config = dict(
    bias='none',
    lr_head=0.00984,
    schedule='wsd',
    max_seq_len=256,
    doc_mask=True,
)
Each number is 500 + 25 x the weight over its row's rms, rounded and kept within 0 to 999. Layers, rows and columns count from 0. Numbers have three digits each. The size before them is the row's rms in percent of the matrix's.

# layer 5 MLP gate, 320x96, rms 0.127, rows 0-144, columns 0-95
110:470522526507548491489479479518518513496500539490531465485516494496452454540471491519509524475524462533518515501516506488513537518511529512545520483460498495465499480543486481495538471519478485480521500524521475439493519531456496497546500495553501520509529519528517470510456511492512463513
105:464480498497518498488438535499478481509463547540535515471502481501459491498531466462519496470479518479495495500535481513467516530505423489509511505528500478481495539499507486478457481515552503506504548477500502481465530480454496514516499525499508493474526529478510516528471506546529515500
093:472540538484486511466512467495454509490464510475511509479506529515455464494480480487448514506505480519523536516501463510498506501516485487504463474506511510505497505504513462533490485479492475509495491485525451556488494541461481500491554502496465523507501492456533460458441504484485457471
099:462507499462533472490463537496528488493428510496468502470506510452462473492538537485474472491488481512471520494479493463455488460484478529518473461468478503500481483499484422533484491496511495458533513519504489474485517516492529473519511507514510492471491495497529490513509456526528507510
102:495513501503474488478483503543430506537495489465484513519513454551475512473493522496460505499481475497465516525507531501505472475533499467475518499459468473525504495505503518518512505452506532468522524493469460526478510467475480504522509505482555535562503505512507518500493511526526460462
097:480491479480537451472489509498470496469502480460523524467546473465510486525455515490508482495543491526513500539491516528510483498507511526495509495482472512497505466556463502525482489560522525486475477500525514484472498487524467479506467528501575506487483511536548469480477493474495491476
093:444510518476485518454491529460495475460502465466555531444550501515524470473508479487507498506524517520489440475502494492533457489481478497508476527506472529528486537531505498479519485512535511481518520531504504510476511531479478508462499528507530509485471518459506492485493526529462494502
107:490495527466524509457484480516460512502501483509485517491476458448510458464493450492514524535482483492498489537499466486499487484489486521553484478498474513505497520474504491543514480527521533489513452475512476471495480512497519546499523482482510517503437439471538506555516483483504499529
097:502519439503498536477493523555497494473486506498501506523490496498480527519499493519551517504467483497518532487519478534451432503492487491508491452487458478486480530437507512474494491507501505507482467450461530519465486527451485526482508502519539495516503498507528455500514506531466515509
096:460520502507499507515453534475532490461497508473524506453502484473547504526515491465484472540512491499500536536516503500494424492515468499507458509505494524493510480474443504495503513539514474479500497476510524454511560505521484480489504503512532480464536535530550505468502500499499488472
104:522506512457527526448496469509466526485505511482499526501528462478520489514442510484535482506483492563475523516493472524505494476491512508513487464488516480507503473513480479532474468490494513484538505536526498468535463574509467519514528499524450524522481500480523481483488498537498514457
101:491524456497524517489511511478473503489466511515447481475493484466506482504440514484515502498514540513462453488502491530491489481482506497541513517518482501437514506496498470530501469527504524498510504468511517497490509539479479483502502476561483487490491540483532410516468470469479507526
099:475497491524471528510499508501502544486520519474497518423511490513462479503441541486505522476489501466511518511510488497469437438525508512510468551507504507496517536542490529507497477501492473479468500522485467500496538540501515471466483471505542511500503466496530467486526506481503469507
104:494497531510456480497494516478501471513467472470532499458489540512467487499501462529505485508458533482508535522518491482532490517546480473474468534451532510503497479542464504510469484490508517508511456497557499515476518500498502480472529492499527520505510512547531506474515541539541450503
102:502551460513465486469494496480506474536494509448442480456548446514547467489498493517503539513512458476496518504471479519525474474488516481525511521550503483489473481483498492512485459519516509496510523489537547489479542486512513478472517499508536544507495511504534493534483496509527505492
095:489515574472490473475504521486486487483488527482515472510513526529488487469505522470485473431505479474481485481547482505522506479550512480492559515468500505485519504482539525515497493490458467486505543505494465489494508493462528527519511508484528493502468458489521558483484514551507495487
104:505503487514548493497453486483495533519491466504500478459530498510494510520493483509544503512487497473490509527455496557483508493509499480531486511498527531460516537525471523477505461527512481460510477533532507471559528517516492524510584478541486538487528465500525497520509476511509506515
105:509487472531520498512522492492497455488453519508523505511528491475470492500497496481482487464487499505506476513516447540471509572546496481495472550495476484443511513487528526498504506502559508461509522492515481506510516537460485486493461477508490485476515526496516464477482488472505440546
103:498502434497481511464487489490438501490484507521460464494479460502489471513505552531470504509511511528513494511481453513505488513517509472524479510505538491453502511505523461519498510509522529518526484503521433479487520529501514499422495500517525488500516470510543479486508516451482535502
105:484522523527527502522518508491491477510493487472489526555518475506527525521487525465520515493492548454467525480502478510493498453495488503523531513492517528511532497539538459522476524498524535524508473491541512458476484514510503502465519516493527538445519550528529459524495466520464479483
104:500485493488528461454523516486482439496486545539472510480507468500508500461450522517469519477465469486456515497495507504518500502540546501477495537526484486500462520496505525543489543483507479465495512502499492490492484534489520535486481460570487492527472500473503486536522508476495478534
094:477476534459513504503523520504517484533459498475512522486527510528479470516476475467491488502448513506470501478496450492525487523521481437502480563521517483526474517533466503527473497475536510526514480492481493484487507502494479533485528519487520479512478517489506511521547489564467483445
097:530515496500513543528522482524523504515464496486479454522565526493468522521458511512540481493515470460499495504499484530492533496527550485472526519485529519479529494522531480472505529466506515482477483488462455544497565511481508518504509490529503503506500531473518480499521524516445513525
093:531554497470511492521466520488462508460496481516537477508484533527474502500538547469504503482526465505470450465474501499477500557499493508486516484488495493474500531470510518520493512518506495511497481524530494465486483483463506560464518504538490534460489486551522505548541482512510498483
100:476516486493499521510494490536461508544510530476496513490513423521504513522489497447487549469520515505459510548487501515530484467517548482557484546466457513482486491547519491482528505488530500517503470489543482488491503524504445506491546489499521504508498522500508542510483513498508515502
094:543502488494510509489528491550440465484515470518487513512463469501460504478460492517524503488456484492491516499492507515511489490551539486504469511514549481509529521521512447471466517503524529463533571527484489492502464511506459514507505476494475463538494493494511459502513529488522474504
073:517479540497439520497449459537532467459520492491445484514527545511518526496535516526494509498507503490518472512535534473499507531522495479460485498486483523492468489528481467518510462498512488545495483495473498493491452480515475464504494527501481544482526488478472534508551479510526511486
092:513511496493493531505494527474511491474508533535548480487511525495489493520528468492511503509528503488486463494523508513503520470529502514509457577446532531488498500491519485516496456535491466501484508544524494487512512489483572528471516439530500478448500486486515494528532539488479523503
097:495489501527488520467459524523503471495472488503502537465503471541516499521481529508521497517471550465516468485473482461479468493526522514547472514483482497514502514533540494518475502493533558502464487524475509480455520512504502528528484509505536495491470515497508488538554535525448461485
094:496510486475518476495468473501500493476514474495501527487519468478474475500481509491487481489513495536507520531433488494533478502484518539487467496521480499458519474505477502545514503527452490428476508517574528505493507535516490471488517445540505520536496521506519515467539488481506467475
102:512529461476509513481528503459491440508492533562493529495513456498484465503503507520502555444502517475522494530456463477537469526465529493503486506477488499496480471527487497466513496532504541450493508519503527521499519481512510546523508512491486472495490486496533485497551514490485469471
103:474543481435521538479485501496481454488499496457478530478544493501499514517526495511459541517463473464507500482484488519513500505505464491551457540516543509509476521496510460521485476505561495481495525527477519514530504486452488492472515498484513533485503479533498489509518524539465478494
096:470497516498489515517482517500478478504486519509519521483508469509534489482477504483513514489494537516484509494510450517501514448516500410501448528468461486551463490503495503508531477493492496515490443502461478529444511479455500492463517516545488497519500506478510462488509479461510504461
109:511528497486483512502508512455522466569516480524504473497559481536469522517471528561530518490500476512508468534486497516530487504523529497473528529488516461442528482525513519519484484514515526483492499504521450507492487545473535492499540469517502504498480519522503460529530497510473470497
100:490538517520474458439450519536494518485476458474480488511561496518508491505487501504528509496492540527487495548508529519529493471478515493536487543498513505512507461498517460484478480510559508486498493519487513485519524546504418491512506484505474501512506508507526507536511499462521528495
102:477542478520520475499477526499512494517485510536476467475521499513519485508454485503517521493489495504468476453483534525519443480540525477499491514507471491494476490498514537492502490520469461476509491459490500487519561552481500470493499509540546493498538496565498560513533512481518504478
098:514478524463496472501478461485517491483472523471517517460484526538515448486486516511498505537479494504483516427493516516511509515552483486476467541520501513447550529457494476512489482503514485525503500524475497476508511496507485514488513548477482513466536458518514483512543544500496454489
097:514483519508446489517509505534479521466451503534514499484492491520478465513478541511526538497532484487511504501480498494505443470500520480555496492520478519471502490479525526463479519480513512486497541494529469455532514517514480485441533535487491495520453474489505525521449495502475465460
101:485494488480508519462496557506484466457473486534532507501492558497435498486491498504551529489495493483466502488511550530493521508499497496500484506450513497504507526498494489477477508532444514452493463517496501438521475530517505500487514505515575491511469505511532507529507518509500528512
102:489485551467513514497506482534509523507498484481471470506489457505507442486479483479522481513526486493509502536463494474504441467494509502512494529558517526492487544469485537492502490536473480492527492563509468476511487560467502494512500473492517508475533484503527476503448521495516544502
096:475550520502489508538520510470480493525507496469509519492468501513499516473513473517503483533492525499511471481474457503458488509479501519532476533463477495513479491493489484499516509508495531544435476486531540537482525494505488513517538554523511529471486523531555447471498508538548522501
102:446512491497483501471501487532485517533482490528486515482537497551473497493451506541492497562476486493511510483499475535520497493501515471501506517512509481474547501527500524515505500510539530539474541535544518480500515567509495521484481499566484507507522507480496496537524512515504452540
110:488490533486499552463508532521476497519502493473479518505499461474473479523521501518503521502504479515518508499470489541504468480467525474506500497476456486535541563537478504545478522548530513482503485505506477502520512503408491514508510502477534476475500496527531471505455484525504468503
097:473520504498501500524469511504498498504505537487523494487518494475509492520487508510534470463502501495519484484477524512467542542505493523529499515452500440541459530506479486457498479551511581505476468498479489495482549491455507518497471518487512529540477494511557493497476462470508496509
093:561514523514492506467504487516531468499502506497515467507479508534481522462555478521524497498497491521482444485546493465495505495491478464498483527537517490481506471466509512484492515502530505440449450495479514494484502515536532513476543445527516531465501510513502520541478514526511514521
097:511528489529529476503487462486520511530491497494525443511514514491471479536487509482503529505523514515471508509487497499479498498495529510543484512533495504476446522463459498489530492496521471485457547527438556472494511514470513498476516499532516521520518496536527525528429492502551500506
106:509474509514542495420475536517464476470449498510510484465492499465502460489480445517494536512473541486493522510509488549495502524501485497529470540488514482464478513502474480514480429545494497493509461474536496507491514534503510479483500511483511507467520496508533521481480494502502483531
091:498491554528491485473511515497514473464506467475559500505497477502480482528503497533526501504494492450460524516515482460500472525481494464507489514479514522518519535515428520460505493546486520506536507521500485441508493495480495494459473514489500516473520538564508477501489466525487509468
097:512501533499506502508467515519484528481494477489492520515523473477491466521499521498505471552472473476504505494514485494550541555504487497487510495502522540541510527529439498517525508541506464469532447499524501474474534552490495506516517494522527485476512541485523523572484506507527504519
101:516488481450531502457496479491467501505476504511531488539530491469503481522487488468530516480442508488478507525536488500478481476485500498530515486487531493549515491519489435535509506487525547498524526499492495443525525486461492514490526502492509475542475505539554483502526484530465540500
096:501471513486489483496531487469496503478493538484483485558509491505471451512507461521533503457481474487488468537455476502513488475489481464526510524491522489558505465512521509566492503475484516481488527531497500505487520508484510532497553506461484529508487467504527474492526486482461444461
102:501528500482502526462482514510527482524453488499553466502510514514507463535498495495499512534496481482503496527487493451507497515526481491505441504477523513495540513518476467520503501508489508467515466493519532450522500533498523500528571471476541514449482499532509512510549480512537499444
103:508542516497528513527533466500515464508500499495530567528522517517469501547523475514487530476508478489488488499462458455517459492557520487499497491477472502489532476487498502524508514503493525518502484517490498491468539515438493521470574519505509509510529491492509489488481521490471454460
096:486545521445435484475526491521465518540489500466500492519507487471502509491527493486490521486502493479510495536470481530515506478504526519466512504469455501513524506496505498540454521504521504514492441519473460478460500537516460534486525483499560486446484462481511491496505512515493470499
106:531517520501544510498534495507521465520461527522524482546488500479446524536491488490490514519468516507502485526483465473510479522512511486551466549490508487504509549534544515489489517514490543478515489490485517475530516542507504499533555499465500518514528528529552472502503499488551502523
097:517500489473524479510482497495488490527475498508518484487500507485494496501460503511518513522470505433466513511502482521490490515538505509497550500476530498455504505499545484526493504477550545554486515549499522452514532471488529541487484470512492518493474475484545486549546495489457450490
103:526531510467517516461467494497472519504503450450501466489455520504453487482483471496511540517434503502533525525459466490526494493500482480471500474478500470485520504538516475514475456520496528499497451519484486472518499495487481501474547489469520530508464481522527498507536540479512527496
100:478508509524518506462521520508493479523437508568466498504473490481456482483486522507497526488471460471545500513497508497515458482509517455458459488494463495493511512546518488538504490510509535478522498522489449491522537517489520466510517479515522488486492521490518475491517547540546493526
091:507520478495486542475515470481442463522508536430501475501499485487484511503496527495521499494471491506487540490464454543485491521457534504494513510482510470523495497539497472516513504511522494525522494481455466525526491518500476493493528421540484541502523486533520514531481528499514528520
107:505547544525522464459507465510512476502518528475498541501506430506513516486481520471501515494491506482479530481487451584496520465470513476499532514498486493488501492509509496503528500524494533493501517527475497512539475539521460489501542494532496490477512485496513463514505502557471542502
096:515522513507542513431523463526482526529479508529526490489511500495484498536500465510489522518488480462486483512505479507518511497495556486485527506481531469484505523504528500472498483530507505479512503523498478503503545562433462501472491508555476509512539489494533479515507501553456515539
098:542489502499494512510477531492521499501465470511505501520529506487528484502482545483539493533504532482449459493511457489431506487522535465494539482493520526495497535504498471507514505519491497464489532535458457462502511512518524494483538516543451498468535514472524488558497513513506502519
101:485491493499517507490464478454518497500463501513542508452499518486503497481528499511516508462497489518494513496492430503493482519519507485494502449523448438460508512503493502519498527554490561518483442479491489482548513558510484476471522491503481533488491492507505526495488510532451500504
095:497460504524495474524482504514478475492531492496526474493474471522441517475502532487473470494528493494502476488492519501533491540504495474520424500508506505517506497488512549489552523526526480505501559488473485493484509498471539473510532493500482522536450485436503470470502519538505473521
094:514495460494549495497493507543497483486492492557522507505504521506509441493505517521519537467521513490519476514485488482512446494557508483499500511495530497503460523473500489461421492527538474480529489492498500521502541479488491533547466452503456491512501494515506499530487543501531485488
107:454535486493522476478457491503543488474487479535514450482541476499505490503455551521535528519491549496503504529495507508471477467496486507520513525508536494484488527548483472521501474477532519464475524514546504484474543526469501479518515493547492511550500493497532487522494510478470480515
099:486502536494486498441428511526498516518514534492518450513490475471520505467497505477503472482483451533535524527464505517486493494458502519519492469476426498510509486487466446494485471494497510481488509472510472540524469500499500502485485467515514536523500497512515524540500527506500520449
097:477499535508525466506469539459506513476504517521523502438527513491523485534490517491498530493491513451489495528506445498506460506495492517514455495561516532532472504480495519486470455524495548502465508477509533480470526481516471472492502531515495475502503550516521517504468518490494496443
101:452497490526505481524507488505497494543459546479529517485519509495512514469488490453487538510521524493508478501475476519471489555509467497519494516483487513496470473527516478492493477529548579550488528516514478506506557492480507517451481486525514487511528506508519475514479507533457482463
106:487512520410495513471502470455506505500498532494553486528492506547506539504462533476546512504481504548474484475488504520499499536486484510498501495508471467467525488494524467511462486520528540534478484495537513473542494509533446532490496465501476518488499477504537504498513516507480507498
094:530545516533509462502487503500504538520528502485548510484531522491489515544502527467486463499448496503503496498463463571481488513463494479481517528476473501517501497474542514521476486513518531484502475544511487466528514490497522526491509534510484524542496453472533497528537493524529534477
089:486461469509521512516539511523486487483541511533487512495507470495477467484492529447505510497509556507459436498496481490475524483524500494478476476506472506468518484494474489489468523509482477456473513502527455501486519511488501493487494492498565457501489485506477503497451526521523497417
101:511492464480515556507492513499490491509508527507514479509522525535483534496483526461495518514490497485492504517469482482485511492494511514503437506515487484508516514477544505513510466489555510517479475432512512515455545507488507571475525474526554469473537504528519474505498467488450509510
095:447516490502498533470485498472519502489457534481550498473474500489500485503491531554513555511439540500492503477494506503497440445529494516503504497528480485469513530489533541526497491494527522500519500511504520523502495518475500471498483467444508554458494496506524493537502520503504483531
094:532490521513513573499481533456493501471514508505483506496560523567475535475491491498496479436477477512500439487501481486507501523552483507490486524501538479485535513513518507499484534495529511520498493515504527484454470527513499505492492461531507513499517516481516500548510521554499506504
110:437525503503526529492504457525463504486512482519507526508498533484462510480535470472457530477517499473516519498501492512513512502527473478521473496485472490457531523482456498508488478552499520478503500498530453504577487521494472540462525504507488504484514494471517553507498527523499491546
105:523513509455510486491485490523453498495515482531551524526520484503462483512498536504503476508509496494509510515520509543537523474489502465525485482480467515509500522497531536495527553493528482460527503535489453483561482542506506462494511467468505513527533469471492527511512535523493444472
103:494527512528498477488468507493512457500464501485555480502521507482509458505476539531499501486484503515486482483518479497477466471532510550544493476477533510518472514532470469531506524518513532493464495543511445488510478495462522509500507519474567530534505502512503524496521524452534469471
097:533482461452499513459484500509468515481500503516485541496532462527474500485489489481465489455444509523472490498454457510479529507466496491531459484511479512519470465515516504559539493532538479488507462523524489516498490511467503505476512496522526512511471500532512528438501530487512480492
107:505506506469497510482500512483488485512476520461470513462510472475476494478525460487498492500488528481509527495488472491479474492511510492507480493513458467487506521492480501501475457517561516519454498478532557526493570524502506492463513507487544542485446507504544492504480518499502430457
107:476549481514508493478452527517480527458465457458511520489510506532521481504498480492496500510495541522461513540502496523491474482511480519541481493498512499489521476549487502514498448531526547537471477503530506443499507529492533464520534440478483523491492498508531486493533506519504464495
103:513520487447533545476500487524507483539504527489536526494507466512500500499501480501451521457492485489451500518489506533456502533508512473504530504462504463486541517531497437542456490489502521512512459548498464471519503494476479528488512512491521500478490511502510507515530463529457460496
100:498480541529509488490481455491499518491484502487541517520519421504474511497465537498474508450481484524511517492453511515475506483468508491452505487476498474505500507507503496490496474555489537513427509511466493468516470510500473528520511489498485468514522479540523475529479513522488559490
109:505519547526542487453460502543493519505474520529502475495503480490497476476442536525489533531502499497536481472479481517551487469497478465482471502537488517511529486479512478495495544524487522527485465545479510468514497547508457511509489496534498476485507514496523534540488498477534534478
099:541491544513502490494499538499494467481515500481519474463511493537474473493478483514512504497510455479494511542514481536497463515495510486514506561471508502484542526481534521462439532511496494518508495520526467423550518516520489482483475485537459499502519507498541484521491544515507510495
102:487517513462567504530457521487480510494470513514518517507507457526516529506500530506491505475546483521490545470499523446462473495463539503548492507495502498474489508516484478485444457489528495472518501481529495539537477479463479534520515542495506489492523493532518515527505508511516454486
104:420533508486536536467538479539497487531476524541572501510490478490525506516476463492520497548490476482515538507492486509470459498500521515529507502484457486480509525509508506502518510488504447478504519493504485537485486522418489489497510511517526499512503508496530488521505490477485474481
095:491514499439501497457461509481489472491486476502481508486506507514478474468470473493544542533516478558519481491510529498532488526504499513495451495526485503519488523474427518522537496524539505474521475490497542481517539504471523513478549451533514485523545494492519502497509497501523517480
107:462516489508513506493465539492515486465503447496503509499507488511503479470478513536526478490470531494455457516524508527458530537458526509484517530474509544506486509504495533495500483546496530459493500515533472434506503503501516498529554485534510452511466496472533515532519526506505487467
099:491489493510510469515531552513480492567478502523509522488541487501491484495465509497482475511497474517504548480494455501527498488515481490503471482511433458467571494481468515469478515545484472491516509471528475500470501529493437512481495503503530477510465512501505518539518516505523470493
092:497488541503540496476455537499507469498479503486510477476521474540514503477482508488465514532504475499507502531473516514478508465524479515542495532503559510512500514486503494511470499487539441498461493487496541448518473460486503539535556516510522531553469523530502484510485512467495504483
100:456507493514533525513511471523526496516517489499516519542521488565477483494501479483539504475504533476520488475558504471506464531533548533492493508455479506460496558490515492548512482476496510502496471487469567506507516513472520507484533450502490488512490508525516521533521508498506490465
100:550516505474530519505528562499502536523498549508507530477504526535471495502520471461505535515508492540514486489448476512493522524534474498494492489516494506474499491479516515516497517545549452474446491529521530497509525511473516508491539485493468495485528555487521494541470499520507471522
105:456548488478459510450492511528504488449509478516545517516515530524494539501514528501495498434483477514485469510499525498495492475502505474495479516483485511514457514505493460475499532521530461468508485490526470480493523513480500486461514432500552486460510494513510545498470502481468474492
099:475512447530550496503512545496500459527516498477516443481533473531474468514472474504510502505459486532506506535497493480482482538536494485507427506500556490520494528507472473507471471511516529470487515477541493508518508485439498488464521509534512495498491490481504515467533496487509500485
103:499561544498501457494449466496535468510529477507474484522519489493512509484498493482492519449476495486481497543509502552450519497498480442507536472469503494466489492519498520497511481526499539458529531531510466490531497529490478519507555525541509503485516484535524496513486483526521508522
099:489482530447496541466511520497500504578481499536535499496494483507489478479531506502521498470512554491504463499504462506516491460510503495468478509456482511500490491523516484488502495512508470488498476490487506493486544517440486498450506444451524489522471496485521556537518511489469519475
091:518477507488445478487498502489487483550508543493499499494505501504461520476475484496512494472491481524484505543489479526525511546500522480534484493487504483506518503493521513451457495546500493509479449440537517480504513536522442503467473467538485487493532507539536538493486496506543478538
107:487533562510499496478461517491473497522489464505536516463502515495477507493473503518497506507447529467510513549488500524474481539510532532504472533467508533472478536538492523467465475505503505530453474501520522445509512522483491525495471470501497535518492465534518526495524528459500467509
103:489504490484511480509524498500488440530465535547518513510513470489505454489532486544499500505443529473494495494483464493505480538506477478514487510455502506491546510544520524473484515521551540473508502490533500518522501520466467497480532544534493459478488509508515508547554495516491497482
107:509496525494534459501478476499513506519477501492524496510529470508521464553440485500545521551505490472552475512476484501511504491506476537514516545497545496495476520481514506523443486485496493488519501511479486498486479583477447495543516504506505516496509524501534476517493520506509548516
105:491535506470502453487506536472518473559512489481491455488500473498483496445479492537511548470502487472482511474456497494462476509509469540516485536482503458485527516495534482488483481505499495478501506499470454526513527515522486508523481483532469531520501486442538522534517518470518508538
104:523546487477478492450494561510493486520474546502549537482451525480494514527500481499453546506471474489489506495494496502460468508495529513529476512482499493521477522494524498500487489498503460488496471514472525474498523475459529538524530500489506516454507494487529502499479519470513444447
096:461523525496474500453520482543518465491489487463501517501483518506483509512483513496543500459510493515499471501489477563464466474475526526521503501459522527517459489490572448519508512489504476526463510522493485445481467526536510521507500501540492537515487504472521520535472513503498517489
099:505511472499489510509509534498495495523517498522521489549539483477519485509513483522479484529459536471456473549510506537478521501481521449524505548449521485498513500530487496492437493516500507529456500470533481509488539490480466495447527509511522509493527530519519519522549488503470507459
095:488521485533469505477453458527491516523473468457498485542506492525507514526469511543488544528505501451496505534503458506486498490517496512522499493484494555457518511547497474502464481510474518469511485514494525476500469543528472496506510540485458512492534547512514481509531454499503458508
099:498504503497488489481472518486517499501512463495540519555555485480483461495477509517540513474459491463507476493518481523498467492545554449480481506522495559509532500539522489494443481524504510449506498530501485497505509486476471506533530533538519459519475494487519508500538498494489513474
093:543522551445492520473518506529447520500494528510503530496514509488473506483496502495436522449475523500510502451517493467467505500514534491504524529487487494513518513495506546475497508484436522497516493513460499515536517578502467521514530508469491499527488460511521498496517505522504483513
105:500539494457528524492504485504517540486523455506507484508535496528517510480487560510486509456471503478470475493480436531517499484526532499498532533482485524496500505496523507496499496503531511519470544554501475504505558556528507533496517519524492515557481513500520485530535500536474488493
101:531529447467471515481498506509500506521521524486501494502545477532525492485460520530483524456475533547516483507502493511489511493500502474501509501525500484467524494483503475544464513509486518497513517521508484517511490486426509487486522495582475436486503556486531480506513488501462497533
095:487516532466494472520494524471505514514504498527522447500504479482528513525511479524492467464502536487514530515525432473515442442514507543509496479463495505512508521508527479495499518569508486504503470479493479482498526517476500540458532535503506489449495491508547528496486477483494474510
093:488556499466503484474484525526483537501478470473486500493496443472448492534450480500536489486473478515523532560427489513511487493490533520503510501484466510527508482501554486505492474535470515489516536496504477464502478514480502513508485519519522465502488531531536463513494513480509518515
099:455544463492498518478528526511513536476494483475510526471515490475491478532538479496496511493507475495512475508454476480547515489496512462528469536529459523469510513535500564494493536537488468500509492487481517480485505549500499474510484499509529503480439541511544494471463514508508493538
102:527450511504510504517450488508515524502482511511515502512511474497510505489456543544521488467487460515472528499467483547526475463558494495512510497526492505488519488540471507536496533533514509504494471497522467475454485502516505487503466507540456551571493487523527524489480505501514509468
092:513498488522539513499507474519505473479516513499501518517526510522481531557457452486484514502487517482514456490500462456474463526501524465520529517465555516491484500525496490512481454496494532478486520537486501493487508509504460570508506531498472494507502488506510478564500505525524448460
102:487548514488550508451498561481497446491494531536482500471499474522501483496459477493517533490519495506452511529521501545497483492506549506498509512523509501464516532506484496455484477543488481514513476464520477499517492504481463458479489472519481507531518488499543460495455502458514510521
097:496529480510472453493460476464502505529498464520496558510526477537483505480495475510515511467450532477479502502505498563506493491519527530497514524515456546506475511552545479515505504511497507456485528522503463498518477497504522509505544481458532486535479507504519492511514528512536483458
102:471533505461536506470445530489504520462471457459514456449515501500509483498476493503508492464493530515489496498536503535464512499492528505475477509465462487490490527517541495515494463521511495546497479461550492501510514499471472482537505438466515499482488493549534502504494528489491505524
098:490483515508489511485511511500487542498491510511524473447513533519486503481490471520515495517468460516541513454470462543482515481518496428480506465515480514474532521493490483558502472491518518536485448547477484496483486490484480476480554477545535514493494513527519502502544488527499516499
099:483516504508509477479516554491484488499466498494506465477466513489520466473523472495548512516536507506514539554488506459513509489482492496495484503445501456514477473536512457494500499532506553468540500503495506496517528487494440500558515490468532526486457508536507522502490512508492450480
088:542481530484477507491495495519498533477469533482495511481501470537444501494494520486496553455506507526507502520496472474519453516465511476522445478486495447491551493498526520502498518503525503527478490507502477500462485462504517545460490486437484491521469492459491509474514537544496499504
097:491499479496525493519543488478542529474412526514449491454499497458523491491488486474520501488525488458507472513497506526506466508506509512466492499474479485465522452534488513498501528516507487459479516521519486455482551505493471468525508461495495458524519466519524492486521509495462485516
106:496513510488533523465497511504464461506464523472517518491498530489460515492496494496498520486445483483455481480490530495523530526550515512516507538518486511463502514495476522553520509504471477489505466514508491485522461510471502491483502420522493521440538491515519506509512543485476523556
096:493470523501485493501488511530483493514513514481514474535554485511462482517482545486480505512542538498532517512534536500490503503505479467501442514485470505533506455513510472513484481493490519509445503510513471496501505519464462462510480500544511468533550475484512433513484530497554505518
097:469490475453494524450491521504500552535525523502493493506534514515543486505484505508549465509509481510516516450483515471478492522539466467466469475501486469517535485499477490502488474514541477509455439519470502459479516472467510519486492524503499493495475453525533494527509525513474523491
096:457547511501486494488471510435531503521483525450494495463540498549499519505494501462509493471514493521489523521511507493505460496516531533521500550513487517497499489527535450479458529452504520511503529504494486508482492504514483489498514432502536562492516500526539478492474505468505499493
096:455517519462458499486480489509461481527449538494500503503502474542511472514469480541483521489490481493502510542501498531537459535540459481559462513468489487474523551511499491489515517523497513495510502482474450512514492528460504498467541512469515512516505461506531514493506531522529505512
106:494525558484503478468467536533497533498467486481455511496528513488510485479474519477506468465471469540481477471467477518519506504515476501520496519453489533496558504547470484519472510497492495488545527505519458504450472528502455491508524482461518542526509486502525517495473518511510524496
099:515509491482508477486514508523454511526474480511539520530484481474486515482451508490513515512472479534459509441500469507499485532503495485530482514471503538557464504509516472499492505482500491491495486570499457502484519526528470532484506506528489502563518495513500475518535573480513486473
102:464504508535481467452491511520503471534463462479462503450523519509482459539478525530490552468484515515499489460495502530510495491488488496486488540489504512476510493509503512524475458500469471505457501511525473514488502529471528495453466521494509564504508461472497507507491550486539484483
100:502495481480492514533492478514488520509491479466513527507466525440477482526506493488547521471494470474478501546476497493521560500532514479504500482503464513463537504517514457490458486535478524505477467547500434479479521540506444507480526505506525517476528510514520503480516471521494526523
098:494458481505545479500481532476524506523461548526564507510543478525479478475506498496521530503512526486523485473528478488452498525508485517519488530545512497476482517523479486509462508462529515505443510520502515516509523495501500483512496523532476476498459502460505504545487428516504475512
096:497488492504471491499505509530482476502530476514535461528559497509465499483476494473519499510475496523510489523519520505475494465533503520484529503510502527524489550468481497500483551470502519480506498527505492502526466550501504564445489499490536448530508489470529514482530539438473490528
103:479475481505486502492492488557471490511521486476551522508477500523528523494470505503538574520506501488516447484481514560506463509472454552517500525497483517494532473464495501547510487477545510522497510516511469497492522529485468465475481462486516515484526505529513506494543514491501464509
103:520533495516484520476504496478491469508420488471507496483492495466462462484531512526507528482519473520496484518496486486456512503514504501551470469525479485490502493458502510537543490514540528479512510511518525508475488480510496499491498490568492458513513478502544505550446494490541504454
110:477549531480559477504485507533488497473510493534555496552523464522478453500504532482490470457500484508494519499498505481513464467475501497484506526454482507531486531501501518493495519517501431467513478476474489497506495523471496524503537497504532479498519471515516563553514508515487479494
105:470548511485480497464489456502472490498510510507527474497504453539488554520471521548502509513478485495512479504482466496500469495574513536545528523501497487467465542535530486486480519484518518478498507546494487499475512520520493500488505476533511470513523499523509464524526553489467463508
095:476524454483446474483509541548489512480509527493495517507510472509451462467490466509477491461490452533518490461509536506491512540513491486468500470477466491489537538482517501549543537489488507514507503488524474500507526487521493478485538510470530513549484485517514526468530531492499520481
101:492509472495503533538495461494496504479479498500533524493496530508509514503483517504530527499501475527498452485443484490530483542505542495533462467457475493474534479483532484501489430492472524515516489535518498496496470491490480502476503528529518538511527512560513507515505486550454516452
102:512510519504434484494487491506488493516508462486480503519493448548489459509509519488472518514451507502478536531477495559455498449496523494467475465509491461499512551493493517511494487515492473451450529480520484496491528519475526532480509494520521482511487489534535495536475487527514519534
103:503503462509497492451492480495512456519510523508465511495474436469495491501418504466501480473488490502496491530442468516514468450526545505540492500497509481491516497539466498509479460493514509473503482497509508524503518488442480516493513483474516540501488495510512439475514505484463491491
104:503517447501511527494477498505464516481496525491461473513486497483446526466452498482513505503497476502472495492468469484443456480537500504487479489515481510495504470519541470561516469510481517536498489503529505484509484525499432492487545471491501478553504508546542469484493495481486493489
102:507479500489525525496487496500478514489497489468502498497515488540493479502491484457486527534513516497489509537499518552508463555505499461543517513455532453498479493546490502486502469495531504487513459501545495475511529493448481493528497453487457537539502490494542485551517478548479472497
097:486540526417515527470509509506474507487537554468507460478510500497480547492489470482499533500497508467474496500504525531508492481512500482513518516484507505501526489523522506524474489571551486522470510498505510467472489504486484525488524554503537538490550506496529494519512499509513497556
104:476500516479480519463497510484495483484520510504545528482542497535495476482494476518477531454518501492541464513514497546437476530477448537542492561465527498510496517511515486476454459501480513475520496509532535508522512520502462482535512505496536532479524504505521491499506539506498527495